Weights of a small GPT-style language model, trained from scratch on English Wikipedia: 18 layers.
Each number is 128 + 24 x the weight over its row's rms, rounded and kept within 0 to 255. Layers, rows and columns count from 0. Numbers have three digits each. The size before them is the row's rms in percent of the matrix's.

# down: layer 10 MLP down (transposed), 768x192, rms 0.135, rows 745-767, columns 0-95
# up: layer 10 MLP up, 768x192, rms 0.144, rows 746-767, columns 0-95
down745 089:097099210184071123161095094137188128103098147101145108110132159125128105139102137102160140124160134143134127141110119159129140130124127078127117161136148139137109121114097116159121125126141135124122136105109150109160131163118133116115155118124177143119165127158128139157135141077133124105
up746 089:123128179144185090137109120109157106114151093130131106124148136158110150076111125119145158129121103153088166102163135125103076143136151138073131145118134148107148130095135085083136102109146165147125118107129111123096112197104159168127143094141116136150129115111093118118110148120118091129
down746 095:186158112135146125116138129129102141074106163099118124123151157138148114075104072106134147126131108146100146135109105138157125119126134103103135126125144148131121128147090122191101132065160139147148138150144126177159138144142107100147072091164127109120109113117127145174137168151138125120
up747 096:123135128140180107106149116118122168149157111098120082153123134148126090121131112139138157154124134102094137062109140123124169141114143151111145080187131114133151129110124151132143120149091133123115179089144121146116115089107167143127113140153121152105137158131116093129150141145174119086
down747 096:109135093131055142176149173122113140128157142114114080125122130122088111105103133134183093130075141093143159148166117151076125117180117118126105155114185101146130114135123143152150151187087148124117141104133108151098162141127162093143151129099148128089126132135154088144135104155123100123
up748 107:116137134102147150091151125164154148131144144103095166150110175091154132169088150134102111153126142131149127125140153145147135116130106136124169096123117161075138118085167108142143101093134114083146133118065114115123165151140151153109093154123113109128152143126120081112113139108167131134
down748 108:122096127141152119098156127129113124100105132140127144156063178122114133176138132136108126143112088153126079157120118144110074108132162107176158140123129080110121128111059141123136093131138156117164112116084087134132120141114116144116126160098175102178140117133157099103135130147130176126
up749 103:093135115074100116121122106153110161118141130134143136169138153114167088118113138091127142129158142168139159141151097135120097152132119130109169092165166139076096143148117137129129110160142194119123137157089112139140137089142136135142161083107128113133088134118130078135106117154157091131
down749 101:117141128131159115133130080099140105116140095148121122128137099097111157128127084139134132169166153114161152110164108141073127106114179146093109097108146084124127158116129165113148115110144111150119133151135149143119125150140128147104112099108151124149113138077161135136157124133124094113
up750 098:136124144144111149076119142136100202125148069107099109134116110110116166109158143159116128163150132149154140140064072131130126149148097108156133090143125164145122144147095108117119143125075157144146119147068119094137143089085136130133112127172121135137074164136115139125139147109139110136
down750 100:121100165125087156167147130187129156114116134165176159123122120128142094088138137102145089112117141136152156132089096124097091117122114112150142148142092149132132153142148111148118181129144101157148155110136098146114133116164071095128127182159121159168117148090153139119155099090144083123
up751 114:136121131108109125126127131112131114123108129091164130152124113177121132150121190171142172157125154160137120089144088138134120141136160118131114107177116139120139108176139152124074133116113098106118158149092132168115121131156098121129107115123083108121108107147084119121099092104108164148
down751 107:149116077046141117099118144078148153082128178141147129117161136124131113138140088130126138148103093118102126128145156147130102133160129135187156126108149171098156174101144119136117146178149097143101142144111117143114164195166122158127173151131155117095089115138124113132118128134138123181
up752 114:120135102093125130146139203126085135116128133073126109086111139128125113144094145116139158169127154166140127145145062138129138140093113122124152130121151112093135106144130137090130091149106106116137103158097152087148143107169111136157131134129127131117092151184062111142114120128146131060
down752 108:122146100143122118163132089170127138149134168184142136113133141078140129132126106142140104143122106100106137116096165138116123142150104119095111157134155118140136137146116108144112142121086110123155156128157161164126101158164083161121076137109140174139105129149101085088083110143110071143
up753 091:137132158121121139131148109139141149167105113153108138098115154160154120132108132131081137153186117125146164118131148115135125172103096098184095085153140132153097087132107116112149107163087090114145131134149121180155132137080110111082093105126141098129082152101154140165133176115141113119
down753 096:154129088143141160114131095130112104118135148121114119194119141104111139106182099183125139090135147138111174101140135102106099145136164120117072155149178133166126142099125102140111129128109148130147138130177102126144164154153143121104156134143100112090143163117114123146142153166131105112
up754 107:147130113092140134080171166126123127147115142110123182167138174122113136158092081121121126144151121139149126134114153108136105166136125182124113128094143158148147119106104113127135132163136125146093120131109130130082110163094116161202154140158150090126092114123114138138151184120169098098
down754 107:133119122141110114101141101156152104140144109118153136130168161124177169082101125135119192126144103120118132140088129109113155164128119148161083127116173078133117133110126146124151147100114140179110129081145142131135109098134152111115111108116150113114141132136101109128147161131083122174
up755 116:124124154120170125151134136157115160112132126123150162159141126138108116118137110159138135095168164117133150144059121113093096157133134179141116094087146137138110125150143088083123128136110146089121134109090130102084150117107117134156083142113096170101111146138076126142175126124137096139
down755 120:084156113107115121138130122133171129125127107110123143174140119165121125131106138119118152119114131127154135120144124156132136116161088136088152102120107117138195131154153148095142158130126165132126110114148119133079092145148157132122154150108125144106140125137137107127161157120108119096
up756 097:135108123147121177193109107128133181161135112093073108134136098144159118094147162093137122144170121159134105100145119079137110162116106121138176090129105169104142083151160112138105117083167113140132128096099088134140143142096152131123155111108131131144113131115092128127142141119126136135
down756 096:141178137103115073097185136079089080101106127110091126115121138115086160147127136084106125123154107159117157163161126122108131104128144104158144158131129169099110132106105111134135121145088100114079153117117118133133139130135168138135128155177165142117144138145151141138115104104118145145
up757 102:110123115138127145117145114107106087137138132141159139134135125120108175134108125112137112115137180105116183116102107114111096144114135138135106126111147174089101168155131110084142154129074105124128095105128183120149130162092137166107168130168135136154113131123139130131139084117105118157
down757 103:125125077157121133116133136135121134075120135123152103134116112101088092109119117148126120108140173134146163100128143127138105167120135146160127104135123118108118140154156121081105154124142075124089112110130142142139093115116122150134145185163141200164082096180152130078170114174150145096
up758 097:127124156107133099150121138108088085131138126092135135139139117144112144078145152175125127176146148123157164150141061094117193128049143157134101149140081133144071117152098101112150128110090127114130091112075117118137162135097149113117158111137123100139145163109118133086116142145139150138
down758 097:129133117119055072104151155069098142098146145122095106129150143131189122129077120122099131117130135159182154146138135128159102091160132108133146097128169105065165083101115132143167112116114130113108119127136133177130085135113129117139148160148150141086134097077141095126103105102162125136
up759 092:103132170122115181104148115163140161143115112088143137125131117099104148153130156119143140151170145151118154118101111115127120117136161191091139113125112152149125140119133138076127165092146137114157115165099171111119105153140130104132143114087121130111122139104146136142131166134114116088
down759 093:131065168110098128143107108142142105132106132160096138168113102115143140121123123115127132162157170146078126138117141127140143103151107156121111143151124096174104150169141175132118109064136118161121139087110136085102175104140114130137117143137063144126149160106139167167119117182153141126
up760 090:162122135121145154094111119139212127117155084098132075112112132133133104124091139152162189153097149115074165074118106128114181101129141134152094099169120119129132091077154146105124140141132146131154109117102131143120135127167138142145109122122123123088134145154078110124126122132137116156
down760 087:139098165125070095100103156128089086146098109162131104097149137103126080154095142098162108123147135077094109137151137126101115074136121107143113151089129135166110098183072082126151159126148141158103134131143111134111138124129115092163104138158126118204134121157129123149137118108117117165
up761 105:130109144102116173147152167165137142123140141118103145173131125116094110129157158108150126110137142135095169114112139139105116140076108099102140072115150146157144159088133118126125154082125154146138165149100101105140150112120165136114153126148099102102135157113079095150157164122150112106
down761 106:066145112119120133152154130094124142164114095145093134078151137098090153088132148180137118118127130111147149140141181132071144122119134131134124122157139112090136141147140146135149122131143147143130076169113162115120128179104195107069133099106110127147134147109142098126159106110151108131
up762 106:141123131109130155143121130151144150120125125110125071125129172158128156168149135104143141109157138137127134101117137111122123136143101201120116119132131126134141109152099133133102181109110159126139162103128173123094085149140166164146114126112142116130142102102111117149117108108127150154
down762 107:128098106134123094120133091127144143144133149162130121101158138126153115156130122135123132115123098153128111115142146116124139186157084119151137144156111164093111131129126123144099154111131110140137115109093131118129122179158106116118124162175136117104134131143136117171144134098135097139
up763 116:135147108135161121128103123127132140174136146145140109174138131144178184093104145104115145103101118168126156057107149143106152136144130109132127098149115148106114132142132120100107099111149151110132130145107120167128110147102084133135041130132148143100145153128119127183141129139169121103
down763 115:103129093134136121142135119151153139135119138133128149114113167093124150136122134094145112068124129155112146118131092109129127121119111106160116119121139108163099163120106188099132104071150159110162134108122138174136167147113141116131173119094138172149134182085089156097126126149113125143
up764 117:119120142084105119178128145118139151143121122132125104120132138130129169088099146176097122139162098130137108107103119124110115117097170125129166073143138145128092087093171111131149102129135142164140078156101093173152139131148110131128145142128142102121126113125118137078123181117117105133
down764 111:146105163181121100113095067097153115156116096125111060129134128122117125117155128129124186102145135146144152106139144137099125060072115126133117161137123161132113147162146113148121100146096145141150148132124120134102131141123129116131096150120115118148105154148107129137096137135149109115
up765 109:143157114107138119133103124125130101123151179151134149161133129100140080151120120176145111136123106160127190143109133111145130145118128125125155102111128178104092157126139115124081058139121145106127139108121129155128096157122108163097154100134101103129126148123091093170130133059094169107
down765 112:130128133107106144105152146094137139151127173132116082126148148124112137096166102129136118133110137100165167122105107122146099128118099131149140101150117155108120127127137170135104069146129097129115140138162082119118128128141093086129127103134153129097155109102121161128110095119131104105
up766 100:136138131118152141116125115143153131150163159107132077135107157129130130095122131138149166174119131102141114112112148112118105119166147124103102084117100144133132167112127097111155141110155087089149142146136133136099149144132167122138124152129139140155114143117109099175145148077136141116
down766 103:098131124131142117129119134135126131103118158144188114153158151155142156081139142140147137144087136149108143142076090132111128095130169079107114133125065103138118146140108112100157111104104102085125139121145156113116119160087111139101102120095179119128139148123088132101147166144105137124
up767 100:097090112102172124134127115093135135111122146155112127128120119135160147076117109104077109104160137117171095119153151116117133128130123127066124127105146120132148105155161099119093119113106132113161122166104108138119133139150124150118100113105140148141131183125090100133080136134116126121
down767 101:126130104123145158085103106128153143142125130141114145144125177163136142105124096109115117088157163152117129122105124135118102096167126131146112134144122122177124144144092159097118151105095151134117102149136139144097112143128136079156127132123108106158138109166141135131147108151104111147